python train.py --d_model=256 --head_dim=128 --vocab_size=8192 --activation="tanh_gelu" --init="uniform" --init_std_qkv=0.0689 --init_std_down=0.0 --beta1=0.95 --weight_decay=0.032 --lr_head=0.00844 --warmup_steps=200 --batch_tokens=262144
Each number is 500 + 25 x the weight over the matrix's rms, rounded and kept within 0 to 999. Layers, rows and columns count from 0. Numbers have three digits each.

# layer 8 attention output (transposed), 256x256, rms 0.102, rows 162-255, columns 0-63
463494467529494478452503524444494464458491486525528530477479511500517508525559481551511491506507493484525508524521545504436538469542470523477469517507505503502496465493520494487538524489489506
453503503501484549513479445511524498520503490497466483477501535445499511510476492481465495503494461513539477485528513517511531497552479476482493511487507521464493438541471493496503551471487469
473509495538505494479536526507525496489487545517524496507483489466469492513487535504436473502495480493530500461498509498500517491486494458543497532501443483458491507502512473514528499500511532
511478493493494490522510531464452524524482507452537501529530529482476475520445526534540484498492518492506492568501490525498503466456473474496489497487516531509491491477518455484509562516534469
458492507486488464513467473550501500508509547518494510481493474507532490527457506482477495518513526478503501531467512464473521528522531515519495483503510470509489478512477478481518519526513510
499515484480474524506497510548503499492508523461470507499491485501565490479467521485534504517516492475473529480495521489508527488464525531547492495464489471498511481538514536536446531511533508
505512521517512487513488502533503469495528537523494508507506563512491510464476490473464561474492507464482534483524468490493460461514495517501508540517526478538498483530490493502541501505501497
444504492519514464474495503498524467468468516519510469531467527527465501506502524474518529481542494510534480493521497446489543485472512513481482485496498516571513528484510524504534482517500478
497457480496490494541493522493534535537497494506493484518471528487542480530500480533526530476530559499478479494504529518486525494537542491533465462511551491516503499514492475501522469485484487
478546492471514505503448513497558541498539508502524516508503516500488491453485466540508481518479551488504493493526493503496446480505500502504507483524533507510481493481495480489483523524477507
525516485523472482511463526535520520499523466453499480471499495504501466482503485520505529471486527491500460542472509520523523477460510507518493472528495521541523465475509484517465499504487544
489510537497523502499547504503521536500538497505550507484515522460533506509472498529508503480484495488499510557508477515488469526489487501510512513535473473528530505548490550499462496470558499
506494524467498521494503440502540508470510542487499506546496475496522503496502500473470516501522521527548525504517490521514487490536508476498478519499492552570520469526519462550555510482512469
481480449483477553494497502504518499484536508500536481517489488522530515506505559463461560505496448517492463537495433495517510489470476508462467483468495485496506491493487499517476523503479500
464490496488514467495489524530476476456474519545496478545501523539531476499503453518506497500467516498518501498508470519497502497507545521489492532510497511485477452519463493494505464563521523
513553478495479508504520514535470494504492527510523501507510460465473495549492523526471486506504493466486498505521503564516532505497496496515491478519493568488504507496463484469529526526508464
477475524507519468491517511540500480512517502497495489475537503498520495507504515535522481528535527505459493482498538497505497491537482504527527482459506477515473440488505495482454495504543488
503452475477495554480477487529501532525542496525534535481479494506513483507518491528513496534489492488523512476494438522533526505511480529509499528485494492492491492505502521517504494444491539
495522560463529489489497548504525469424525502521504511499488515541488466504508516471520543506471469493450471496499487493528504479471466503553532502478524505427504506466487480522467524457503528
491523515513514514459483504498498458514495548479479478535498496527512497500511453453476501511493475463466503485512516493524505484503486495489531539555467482518534476464514509502479477509490467
464508516511481466484488476433495525517475523526501500527490465525461473491490473502476484490504450466509449547505469509479521462501553510516488562478535483533460551463532493521495472520474495
518512469505532484440546506486552464520456502530493482477490502516541519509450578511468464565510470510515502551443479518520530535483537487488483485489502521512489511505517530462489527552474506
504482497514507502474515571503470498531532490533476502487459483511552530511556493428534510547532492473482528468478510534540480467519544507501556493516514473493481497488530478467520508526472506
501532493474511513529480501489503510486510515526507462463517502477482517474494517481475462492475479519479490495488507475509524448490493489523525490491519515489498503499504527470485508542507514
467489524502478529492490517531509511461552542515472478536519493520471505473477480497497495499478496561476488489505495524546500489434495507477517486496469525484477533481513542523494493465526499
511475487462542536557470516526527526445513486550546499550473492550509470490517500447533480545513502486534500497452504473523507498507526482540500470492504444501495483499508525514565479539449499
476489502507523510504507499463517517475481506531496510485486507502484452513525461570499533516503527441498517478504479507436492503483483511503492517481531481572537512492493463514501473534521542
529524505527484451528479468499516495521535534522501526481489479511531513469491495490518502492507508503476476496551457470485411525465514514515498466549536516498455490470505535517556500480494516
482503492533493459475481491492532521479505488536484447494474533544516535509475510480494478495509502510469480498511490507547505518508468487493503515465519465536511497484518522498511461507498500
502468518495505510494513487501462494492522527554513492498481522522547488506499498443510457479502472521507503466511505522496545507475524510527508437474495511520476495531504481501482521441505516
505513519519512502481457505527515512527509511450512524529497520501480537497529461502523543497524504514497512529485532499502493514513497480495512461484481482496485499497500495523516491481542474
537526528541517502463478482514432547517500492505533522492543515511499495494553495479451514497509486464496510511484522511484511513495518467496514474473509513515510489540511476534457476507473496
514514502516493475512543491500514510491528492487473484476490489521495491487493475501488473489495504465500493487506526513479513537450438501485454475538490486522505519526509465467478499503503540
486475500521530510503508519534537516522457508498513566478505495533507485497477526451541495512504524488474491501461501523504513473473510516493463508534509525451486525502470495527495505462503504
520495499546520486497505507492505512490493486506483454504521474491485493511473535526494502483488510488513458517507510511556419478493492485491521482495517511514532460500484513471521458517458521
488465484497516510479492513534563461483513501453534481458508495477551495517491521521534541461461519499509475474456502483497483468504552479534519513531504476478444479480465533478522557501514483
460498518525503507519483468515493531461469456471539490545482501492501493556470501471509502553491522494465438481500507531457512535477535534486531488513546476522502454499477497504523550537480537
510502482483543525504493492471502506505514525497489459477493527527487541506505505488432487536486464491495480474468455505471494495567525537547494508478484510529486516498490485495532475491554488
518518453541559488516514477520552476472526534512508511506510515505469500492494511507501522542504506468473494533483525501465508463485504501516502518528483517529481491502494543491526447470565498
483476518486467498482515506524504504483485572506521465506454525521497488539502483465495498500481501462497482505541518559497527480512479486523500485473524480513489526497506519484472481493513519
496500535488504465500489535539514480513525478534493479466505507466575495460523484474500491503453513512472524545548502487551486495516489519507489466492490496516514501492494484525502528525533488
513513496473483480472503480514442493486498475490495473521521492517488478461474498516498528523484469487490531508514513533475514496493502485541518528498510469485517454536526477475528492535535497
505509548483474536480437467508476442511490496496483501501506507529511483461493497497477522441529474502527513505477489511520464475520461511512513486543481489515516513503545465508557485548484492
497450485519489472483517519519465481519462521488531473515492511530497463515449517493464483507549493491518512491468484510481504514495545520458497464464484515503502530436487506520504445479508472
486517511534522518563518545514455497493476482469477522495493493551504548512489475525478486471501483541500499503493561469501503519484526473506496521487459526544511521475557459471468500476485483
503535503478479497537514501500522510464487525507450514506480485519500463508545477498483525463468500537473491506481495546489494521458528523494530495467533522517497498510506481451461500498512525
469494498494489502526498498517553462522501548490510485534522475534501428523524480495508502545495496499483499519457477481522471512511526522489510490527498519469519499512499510505467479507519519
467488496471488483533485522495459540471491512509473440452492516564513488490494519552499511519508485515487525504527471487487496495494501442481522522533514479510474572521496512547504527493478493
488484543492463525563497462526491508476458527548497509538525516506507482523474527547525501519481499494509533485518509492491476498477432521527544463464470489505504528479486483517490500491484503
536480467505544480483491503530483513519495521543485472491483493504505548503506523529489530502496501498489490493511485494455526493522497483498484456487518498445509532461490511450476508498477479
508519486496505532441541540501555439480479484486490502489498476453508522511498530528513480475451517481548455545514476527494489490519508503492526509464504508475448503479496539528534549526481478
512507508467474533499500460518505458473457486486508471507514529509483494511521458499463505527478489526467496504488487497513529549458503490500502520515517469529478528479489468499489518482513498
466500462486489499489477544530499516493477456498521501483444514481456520539463496543533457480530504485498507482494489515474536517520493511523520494499494494476529452504498475499488512501479500
524532517518527521469480532525499480517509511500458500493475490541495513484525533512451507493503478524486477478507486527478544533517444436503534500505496516516502474473498492492504456507534494
461500536468493505522478521518477481523502511497503556499486525466507525511471516509481472529471471510457446496473514542521490515481497501479486499484438520534478526496511516536522489552520528
457503462485480539514463525491494511501501518488517510485522478512505526477509512521499537502504494485525527468434492475501478510537494531497499528496496478471495513474507483495491467531475512
524487482548500526497531539517474496490472486493467490488459487510493477492480510504547529506486520458530530525480502521485517511496515445472484490461526490473488515508535515490465438515510517
567500516524495486510507519494507517475472491520498545472508511501452522496490472564519487476518517500514514480486484503537491532458525539491482477525556488478473526487479481541509543482520485
486491509501452494487494496485515485456509488513524500468515509479459486501502512501479514483511471501507520503516509501512527476487506506475515498507495553514515508456483493517450488524520511
495500524482472472519541505481454490524526490506485512508471547525494508459489521543501520498523477488491513467506525456519516522489506521485499518537458519511517532484501493505547490509508506
508519499461536496527517533458514506512482504479476531475479493542492506480495507551510523471508538518437510505505477447494496517502488508469518505490570493507483473472517484526482464482483486
478535546526482522463473512496494483490494495491502503487525528533531540536465491509501520523491535505508471489467499481528542474521503521549485462553503484462489529531490511508471457504478497
497474488520528444533529532509465529531521555490503514507490476454509505477519511504530466508529514534545544503546482509486486463486481461466502517500519504478507472476499489491516548515531526
506475470533462504480496498535495482482480501436498499491543474472465522497487478474529484521488503501500487524487448526511456439505493503533488476488533514500521525511535497501503504477526495
505505519520473495511514535497510474553506524514468490467471468522505509484532506526493484491526465523501472496511511513487498472532545479476501548529491502511474506487529508505489525495449542
505486519505508497472501443468495502484493523501463502514462495488480526474509507476537517503538491508500517478531505509466505493521547509501499490472486493507495490467548506490493497543507506
506483493527496508494478491504487505502500553514477471505525480470483492470487530462495501517505515490517506520552492564499507495473512523503497462532501489491506511563507481502505537526521543
518536461457544510542487512519486489531561508570520459507481473527528518491503509521486464503549536524517525526485494504502494492509462500530513484532529492508527537524523479495513501507468503
486506530480497490527488494537528519504562477484532515487494475528460499480527517510516507483479481478474504524485510502462456454510483439540450502510487476525488547488521472490482510471578509
455460523466497507459516498497473570488513508500539458488532500491504512495481513523548487486516453490514491463456469481465551505498490492485526483496519488469448497493529442529487504500517497
525503445473538543513497525508445466456526478500536483477472523451529462443488441504540486547472495514498519565508523545435503499493494500467476474473500491480474502431515518517470488532503479
519495455517482510489506510478477503509469497466495503487554516474515514530505499570533512520534557504498500513524502501546556491495487475488525472481500510491547451516492478477465489504485486
514476507518485465487515497482459521524483529510496512493498523504527532503519497496474481513526445514527467528460470479479520509531492529533507507497538536512485512529557497447501507504506471
542561526480483491517484492501458483512516497484504490511509480535534500506527453474514499499515479503455490461472500487518515494518472520490490554494481535484497514505497479488465495508475469
549469496540504484523494482491476475521488491477497510492446452476492470545489475476522519549512537467482528546514473520522511490533461537540472507537525558504517511506520496526484506494528484
522476503505495513472521473511536488493487493480468505461509525481534539553505508509510473476493498507508465478492517486464487482496465443460490506483448501500467503492508515518492494496438474
498510499591498509505504484514549518501478469500483517518532562527508485483538520499508491494494469510486498489496520501509488495474541485491503493457486489448503479483490462520486477495510522
515458498528512450482482470514511488488447454498502489472491467480513453451477457498490464451537528506465462471491509476484492488460523453523495534521511507466513502508494495491506515500496468
504524479505484492488470532532590508551491507493496439538524493456508534545523502554500485503536548479517540525469481519480484505489546512447497486472509499468456498504492502506495520509543499
491435525537464482515500485493493532523488518476499509498472507497530481509475483470520525464458508479442489470487424499474505492500510516485519525525473481510477534485475512475520528491483512
526521519488513488527499554437541490504564508488501526496484472459509508523456538503523466514463500533469492502493480496488498527455497492517503512466486495484492470452483515462526522492512501
494520478464503508479514534491497537469488499518480499481523484493473534506501534494498496471519493524503481565478553502516523505515489481492538506515528532502503506480481484498497536508471488
508493580520496527471502506485523488476541511480506487561529493490477519506518521504492497539546483511495521519470447494482499492535503466526504531495515510494506474488466518541495535492529468
508489479483511463473490522461527530481517460510495528490511458525484531453503498498453501487549499516520413525490469497525542475491478449488520487545496478540508508508472520527542453495509497
524497471500534483520518497502511449504482551480493480493537491498479469492530498534544470530486497446517436485470522528503548492478506514479482517516531508503509507487490506490491516466473511
461492541476509453507481520508539514489491471495488507543467503513468492527490435502484526466499456534500529529471524506491507496444498521505512475482482476501477528493503500533494537478546530
524495529467465509512529527437466498524477454554476543492526501493486495492467532493502512511534522515464499519514493510467497496469529493515526481477553464516519476515490465488501518523479515
504484546497509488559498514526511526466519478525532517480527499531477508506512496545483483478457508498481496482516464436512501490510510496556514440487533508511506501532496469476514491508503534
475517484493479482540489521504512494493504458494536492505470470492501475536509487496477495470501493487491537474488451529479474482491507451516539522530485470527503503525470531475444526527491503
505516487475464475489521493522476488517454490471515459507515517504488546505487529513479537471497480473485510513493495506477551507492500464550459495504506519477474469524475483532469537570491520
486543480522481474517491482490469495469514479487486512509501477504519499536516544436513503460481516518518476510454521496481491489485486553483473517479487511461499515468460497525480492561480481
473469477491490458419512510522493512524503524532540548495491492503491504536549456496476530472522527503493540472496470544496497490496500517534537465507489493521486466516476489519443490511481442
484480558490509532516549496501522482490499509502484487462463532492484492505500473442520508523464499448486470488477518535479525469530538475471533484493491487535504512516476514490468478484537467
495498521531518472542506471518516494495450512484457503517491487507531475484537477527462507506513507482536493491504497501471523481457507498514499523497512484522509488525500468547479521532489520
# layer 8 attention value, 256x256, rms 0.13, rows 163-255, columns 0-63
521527452487504507537552480508510504468487518517462495518499504478505488540524533458485510509527460535514528476484502514484543488528482497459476497527502496524546522522470481531478555509517492
446530484473468498512536476526456469514525499529521478444479493525451482518499470456506520513503524517463489477545534514502500499488508536508525515511536489509503504475528541531481492515511533
520459468486505486528514481528458517528473517472492510482485487490516500509521508467493470473464500516534508523488516533504519524481468469473528502471459500533474492469525461523495503491491511
508513511482462516501504485484523505477509484522508539543516455523449502523505499501518516504535525464503513489464540513496497521466494501510522477474515499520518466529551532490496466520524513
445557526523489539497508471531455524506483523474505481458534485487532474515502485470514523476466483514506486517514508527479546522504532489517495459531496494488481490499490509501515496522527490
473498511497475519505503540522492510503495484508525460501534522437528498509542488508540490495465522503495542505518487520513505478536490550514485501508515488488521496508522506485497505460507493
497479558483476486505459540463552485507502493523514531523489491520485466482535485530480462497476461475518542503517511466459486493539505510499534546511469518496514497477529508468501467529555531
457491503518487476503478500476484500511510507507523506487477563499557500477521518534534466482529499500489484517486499493503493496502463536495487488538509541537443450476440501523504490512523499
456540508497525515525487492507516495450500480509520455548502529505464503486491489538531459517546479528516502503547507464506489493511508503516494510555549535505485485514555502497510499469506477
508514500530459494454484516481515485497491480488540484477508492528495448486499517509490509519508498532516542515482499497485509519507517529480487523495484486468535484521511475476536505522528532
519501515522494487495484486491507504505544522498502483508482489519523537501471497481439500442494542477501547494462524530478455467498557536545482502512492492482515531488506538496513494523511507
493508547504499533520528456518526522509483508498469450489500544509544516522516501533495516504486484546474539540523504475518483516553487498481491541512501516519456518508539520542517548496524467
541543457489523546510510527448518554500531505535508520534480507499514524482517478486516514501493527488493510546530503496507496480489457492427505539536527513505493485489526488523463550547519467
514477543519472505475488510497510515486490481465497502498535525501478521492531515525480517512499534434515486492510513489541509513503512441509529533505477506500447506523527506471487483505463535
511521489503481519490489464481457534507510515470497481485519508479508487444464522486538483521489531506510455499524555504541519497508477511463517508518454510498487551513513499497481534519538526
509467485535517495549518505478479466496522503471508445480496531499493513471507490535511481478518479467472521462477506501519479515481513506505504501482458455492525453486504486502514518457492477
472482477510508484493512510504452519505513494504498528488512485504539464522426497496521507512544508470502485494491467516531497546471510532471473496503517509480533506485494532482505532480469490
499462505488521551500457521471463488485543510488483513454518479514529458515517507460525501489505533465465504480525507468443542473469516497500480536516522493479506502472530471537485503468482498
490476545505526464483508468530473511502475468564472494534523551512515504511449495445494477547502490484503520494503497503570493479512535474498532532526508524511489537470539513503533488515484509
488475501482491481483508521473555447506493511517530495466508462505541508472472507472564536511503501537520477537504500479459476472498522481518499477497493498489488507510523489506495520525491530
545503480495496505469502526486563506484487515499445481485477519500478447539485445483494495527510503468545523455474535484508499514478475477495506501475495522509467478511505487509514522532464478
496494531533477439487476494492524477487478477492514504472499535491496514490494533460468485479523499482516512490513487515490512502492486478518486498537454507517470515499492491495518495508472522
525459515509479510494488483478481495461494488552493469492500534494512492477525512488492518451488468503500499508502509523530539497479485514466472529455490551518539465498479502520496519466514490
521532519464493507503472520517502449463518555483498483493481502495536478501480463516508502519511508474476484462477475541518470534522502481485517539534558475500502498512477535503519492492498498
488480536526503495503480499518519476467503517483508493522483511509473493505524501511514513546498506500507470467454463532508507567569525477493505527504535497496510503513504537479515515503554475
504511503488517456513504512482484523460494483464509484470519465515510482560489492507478502510517499525534531530523506490449463480479527479519497496516474498517511459475509478475492505520490505
502529486508551460482489498476524495477466491504487506503470543488494502482449497526530503472510550506469483538503495467488514537491532500514476470518504512505482524522506491487474507473475500
485496505502466476477514479468512471469455532470501470508499455508488514478537496521481496507461503508495487502539500509514509464482480492514533523527499497515530445482505467512485469487481514
489487487469446487493486462535491480485501516496481497472496459480485486497484502502531464483511542498459504506526485487543521532501458501535467483535483498523505457518516492490485504445523496
516515485481470456506483520485507545462500483457500527507491545523456478504507482512524509494535494506515478488500477518479507538476521473500486560500570485491476507533513509503465464495529466
492482536465537531470482469509501485510523478498459463503486479536519508473507513524512516517539493494459545476503499507500446525484469516521510476476506517497503484503484517499490475511498475
491525490504513500527498513522468555492492481488547515526504497496481518481493508466500506437494502506496495474503535489499538495516464440508497457459491474550482538477502499530507500476501482
465549495431495517492508510515490479500508500482526459492472548492477488464479536531480500492533519529475479491488474511521537515505463507538495439513510457482460515479475493515536508498467520
499500483496505519506511526513500503504483507497478502528534496509485502515465505504508476480481530482534506470502490498466502461497489507501487498463521488488462509509502480485484530467459494
516466513519449505499494527512496494515507487487467496473502516472477531506455520495510503486478531501523518515454493529503484508513496524507462492510529495494509530465494509502487497494482493
486534516485480518521515492493489538464465536472446488455506491508472497517488511513534517523487528520494489506493504519439464485495499475507491485495507548463493454502492471518533470497525535
504473512480481457482461479487495519534486527482493507503505494512531490492508478445487517506505466496485514463510496494471482462549524509488484490483526526494504490515555490506503488494528497
512485529489498481528528512472549513497499524503515489481493501505481448502505459487531496516523467492454511522503520506483533489480525528509545497522521484522486494502506495519503510489530491
532492532506455486465480504496523529470527526500499449450485477494509476503483464447504524564496490479455542513523496500499470492530485518495506486491509464478523462536561492490499484497523498
514524522514496491510498456516468482498463507541503505533488478496491484518457551508482494491493543533461528523482517519507484497498536499529517512502489507529541478461432500498473496481475488
509476497484496513502485466496535487512526500529518431503530497526451486512486535466540460497496469534511516503523521503490500495488486547494506492475475502480484547504531500515493506497559514
545439494479480524453451480464478556492483474524503494537520537537521525484425477507506482519483489483512472458537481507515498453491500507508500488522492483487502480507546498516490534493462503
479533517483491514494535472512513477503487499480562500466487510544522476472478490498473490467473491480463485527496480507526497501458482553530496528540497470497489502492534529457497485495500513
470471537506533487499506532440500498472501483510521510492491542524512543495524474527477510502462474462513539461538478463482508477495511526526485477504501539524493521476486527540520469500539510
523496443516521502506522474524489462537500501461540514512508506466526483468528507490510472521530501491510508498543528520481491488476519502495503502462435481472524430498513569510535473504512455
497517529501491486518483514520549553495525526466498489501514463524499511492480514460502553468456542501479470519516522497580477501509538514481520539520472513482481511508477508514510530553452463
526524509471466491490490536461509507479510518499548514450513525520472522512491496475526528488505442453520493501492438436465488492477513512517492488511532529476486518519483511491499493491476545
478528524488487517518490490468490508530525538513535479487552456500450492533509531526485507548495482501498513470508466495491448478475489461486472530475481491495489479525526485511491520523521516
511517470520461486516543487508489466527520492548459501472465482489512523518499504474503517541510486507492517503512499504501519496501498501535510507538518483489532466496485517547529516480476500
533509506535474484495510501497476517474473509472481472478501505474504497509487493481496495506508442533473513504494536441489553486517499493471479504519471524474469500496457534500493496485510483
519493523483510529491489452514528487501518519491489511506538512481490469492519494495514526514508476507461478525483476487487495499479479501527528478484510537505530491425534501469489467525533515
494476480473492504476474494543513482503523499496525494467520521476490510474455530499493517484506509481469525465482489494536498512475471539513485463458526504472531443516512477515501493507489465
486512539462452501487493489515513488519534479498527519573493508523473539462515498467488503477520435549481500531510463505468492538549533518489483501497500455514514495494512493512509477490533477
501492542479487500478494467455523543522493499488487540487476515493475511502455507523484478544496513488525504520461492521492508519530508518500529513481475498519500498495542523454555533451472501
522504528514503503510480493488491499508489443493499521501453519491448501494502505499497504539539475499508474488496549507516497534483515546509540490479538495509521474499473518499486463494480521
484521513501460491488501522495523499458452544508509513511499492509491438526502508478535505515517493463487500520480514554457476536510492477523504509484505480519458495467506515520506517522512505
525561489485442462528524557505499523484550447499550501471492473505497483500514478525501464515470494476534516478460502492478481519529532491464511505495480487506529510470473503494521481493462467
505525455477480536485503551527541520474521536513522471498526502487484518462494526488480500528494483522505554542477550498467508475474505477443527501503439556487528498481516517487515488523504493
513537546455491495489509524478543505481505493508527518473479516504505498497521523545509448513489482493474485502483471538524512494516497485501504450512441491495522531513465474503515512458507525
520492517477540525523477507451512449484486462487512483475521548484555521479495501467487439484508532523509473488464534484471485517486582491517514489539539505545477464487480483511541482536495517
519513465479497522457487501522511456496510510496490524516532514521514521532456519485546504507478499486530497485516474512512526525506498496527522497502517520524487504498511511503475528496515527
488509512514481484531511531549495490539487540503535487510479508510515539514534503501497502501503512510534495543493500532482466488494524468488522507519504482475490486477496509527483490454495500
544515522514485521492492502534495479475477555511503503529539496478471524514480518529550500513502483482517504511486526493528460523464486485489511484523517502488461546469537467483510505524516498
459507494489493456463498532530494492505504521511549516496503530495494520488494532513500474565500502469494499471495482494503538451519491532516514501481488500493504498491468529500529482482522549
481536518495476494513483463497453483504495511489483499481457520490503499501499519509533518495516479494495508512491475535500500457483558532528523503500491479494526527450545504522491486523489491
468502509498489510494525432542500468466509523453537496513549477503487457499535515476513509515523461477526521477503530500522516471478518465461527493543477500499509508528521548525484515520507514
568497488527533468491513489504513504515467477487554511525479493508525478458536469472462477518510511491456496492532523482519461483524495505496504473480490525531500540515508496449517512491500470
514530503491540449526535486448477497502523488455492446552515517479487484479522493513507497510540501503490548498490510507483483482477480510496534498516473474486490546479532439520482499500472497
556491490490519483483487502478496498470542472477456460470479503504532529488473525465518478479519530473520497477481458531520503497465501509494499465474500465507512519522508489478533489513525473
473472483498507501512512491528492510507491571449486523507537526523529478492492502507505478492542508501490462502562516488500497529496519488476475483475488471515507473443491483510498520494473484
483549466452514495502516485488483500489513556477472450481481539486483530485493533496515480487514474489483496510530521489531509510458507496517473506498521511533461515539454450527485513529529490
520487489476481498446508499468471500510488479555482495476486489518475510479491454489524517473524509471533489527507524491513510497509481545488466450497478455537495497503544480491495512552466496
523541523477550484507446492493472482527516508470484489541524530505521485480521432517474501517503515541490464467513492515482537484525537512489465484474521526559495480479505497448493463529524501
470479512479508521542466486483505476518504562497503517493511484521494503508480514460495476488489496511499512496536502535506479487496509538507530489491489500536494507529487523520523480483496466
518543506460491481514537521491492482497467476495459489493489493492476540504498507516494513455491455543491495471461506544496476521518495454478468508531453462524502499465515521536465493497532531
487511457491478518444490523501518533486481472501468511512489521484514492488498520503501508517449462503513509490534506474494497487510518525472511495514508534502487498430475472487464515490520528
477491505535494478501548453533492474503512541498473517439524508490474535472483481497470505479481493482481545503500504481494530512502512495545487482540532504473510501505485505487498523507535476
496542462503470496469489498555480489555498515476480501493429458450544550480498450500517499475522478517541534544471508521525511512497490495457525541511523473468500490477504483503499491499520493
519501562426475493518516502527509461455506486495513517445515546494513469493513524486504525517478542466506479479478473544492538454506479451506485509469518496462491481512521490510518493481498515
503508501559544477520497519503505444488522524498519525491514500503526498478499515532497454442469477499498490497507474525433484503540493490503469542491517493490479467489546480475481497480474497
530503466511496486539502503486496509460478500524497481519487482459509544498543462496563530452519462483496473475472524523492513469500468478475480534503515523444533503500500511528526478488444515
541470473551519528484478472526472507510517515511470513545504514502502545484535490475542506506480479515502542514471497499484515485524489473488535532508493495486508530477509513506522510533499482
500493552507502542477509493498493488501504506524505512520502494498471492474498516507506471489518529495511496527456508488464546490543504487549493486478517499500478495583489498508489524465477488
509483495527511460515509482511509512461510493460482492479438458460482455506465489548509504506513489510449508503480496438456548524519500509499485541479475503496520479479493455488521573540514464
490486535517510493517482488515515525503491480488512476511528491516543476518503505502536516508475483492501494535495478467503453521492473491517510485475478500527465517484521495486526473466503516
482519500460529496536516463477473476515523487484529543494502470509476466504504500471461466501523533516525445462497508536467501504532508484510474478524492488546530507464473500521505465492460484
487522509504504505519520498518472495478507486491504481488484502473516469484473482517494494470543486454479497508509481508494492510479524505497473488513527508482514515515457523523492492497495452
459501478529492457525508457518506488506485459464480514524506518486437495504480526445530507479486453481498510521528506513515499465515523488486450461488487500510500531540549563496540517494504484
492486468515496495495502529530496523515472436492480462453516472495490536454500481464524485440478458440541478520525521511492494497510469506482476498492491481488497512519528512493460474509529515
477464505504543479529489480451479465517485498469486552476503542511461507496487467504461537473497472503496488511523492519499496475518496509517529512520525461494500508527496535478465467533494508
510512469496543536480507468495480464463510508497452465426497506520504479493513523516522478516525552458507478457508509533466504509470515523554478509513527469505512444549490520470473502503483508
549486506513502450465484489501524473446518490491479506484521499534454480566509537479480506544492490469523528487491466491492507469513504473536491515513465488511504476478504499509533493516510509
492506460475495546508504503480488507560490482498489502476468492483485470508475559513524519530490488483508509507497491494470518529490505509477507509532522507545486459519498515503518510493512483
# layer 8 MLP up, 1024x256, rms 0.146, rows 0-13, columns 0-63
461473501488469492480456531465542484446489493533539492492546526494509516539490515506496551519523515527502505527522554526483537512462500475495511503522525515510480524508487478508458517516495515
549516526495506505472530499483482507441491521511493515486512556467489464517536508478513502519475476497471484488476514537487529538503510466507485563473518492500532504526492499500512498487499490
531534560489452520499487505525516513503487509519483511461481463495425470451481488536544515539484492532471490480485479474542476484496525473487513514514502487485518504476503472493517476519494496
531490463507506474471534495539520526481495495483502485496513484459498501510499494466504492495486482500494508496469479444515468514473491564496478504513524491517537500536529514490506475480515496
520511504517519517490513511474484483543527506515548492510525512494481541511512518554461476529517500489501529516489525526511470542499461491465500491511449492522543501485465468542478450524505482
534496516530524495515495524464521538556496511495487484498503513535517492473496478497504513470474503493465466478485560483529487483476541536512487559478532511526513545489494493478490488520510546
508531561494533555524503507508521561529510527424442527540488525510452514472510459545509482492508511493462547526443534492495509508507465497490483531454506490525493544504484499472541518471525484
477480468521492516493466491553505527473528505493514462455513480474475525468479515456498514525491522492498488502526501455498503517492485497460514527545474484479495458480512466486507515543454457
506468498481494493499495525502514527492514492532508491534497492524550511503516473521519520503481467516536522508507458538523466500494447460474530490522495536494498522499522450514513515553509503
502507508535521479473486508531533472507502533532511443450524506500479454566533498499482457524476505517515495492459514455557485504477461489515530553489464497511497483491488566526495495481536501
517491499472482522538469527493527531510523535500550521473507497557501474500495438496509517480521510500486504489499498514467472499462506507494508519485521498499511511488507444534495447556493500
481502509511527493449525456518500493541505494517499468512511452503497500468481524504520508522494484505508487510517546492490522500459496535500534467496456452474457506525492545493494457514488519
519493523457504527479499507517544554451485489499514505540511498475485501463529517490514489505500487521496452468498503493509506506514518517518457513521485474518522513495461496464504484483520453
511508495491509523518484496490524539497471443492526529484474464496498525488502490539467514525534521508495525486495485514488485482526495517492553455505487498510509487533474495478505480506482518
# layer 8 MLP down (transposed), 1024x256, rms 0.134, rows 0-12, columns 0-63
481529538524538486534480474469491500449494491486477416479501514488498513445523513498537531524485550512548488522507481503492568513508502479509496500479533501513479478524472450519456473532539520
484534502554464453535483537509509480444481533525541528509517497479538519472475510454521492526493465534501479527522523507526470475529504485539467517488501463488579516487515554538506456491544538
466496511548491463491510528510487485532475491515499506472487462514506480529518515520471505464524532518511523487513491506495488504503475471526507511519474470567484480494522497502425523511517498
482463481486460509502479453511490509494506507525493477473486494496537518492518460482509471493510480427507529491503524479525494451522457478493522498490464512510507496505478518509516518504518478
508471510492465488501537498463540492508525484497473533514477540532493481459498476482500514495482470519553502475492527479466473470473520499526503469464490502475490454507548494510541544471458506
522528502482446527513513521524468467441507462513518537488521455492512514521494494482503447528507528480517520485494506527495500529519523492532492493515483539467472483491509493526477484482484509
518525560423504514488496456507480517520526463523473516530509533513524512526508538501480480535541495480467456542525520454518527507487514501479490461475549502522512498461479449500496497504456475
525497523482494434504533528488480518475524487484505516528480495505480502521509533498549493531473502520490525515512520506502473500510522520528511461534501496502494497506475515498464474478508532
528547513514536513563468499509500492487506468513514499480497512505489497509528482487486481520496507533473458552495510516482505484453520491552504503486482485516500503499499532518505478501488505
494486525469519514458488502463496542504528519442519474447523506479508519487517547496466469496491525503459499513529512508508507512531497475438492477510459504460479469499508476497475492513510454
483459480512521497490493492468488513511489509491498400522498477421494547475472521516455466516513475496573522533483499494503532471501469452483484514469445539481504466527492521496462538470524486
502498538498479492469487528494467481533485474488524535471507493476521475499513491514489480484497480495480571549506490488515503501506459510514503504500498542501496525482488487482506493506520522
511506466454505499459535517517483492452510527518489545523499474495499485498497493519470510485476455539521500528506502527541479503475518481506530480478555503480511465457488469492521486496518522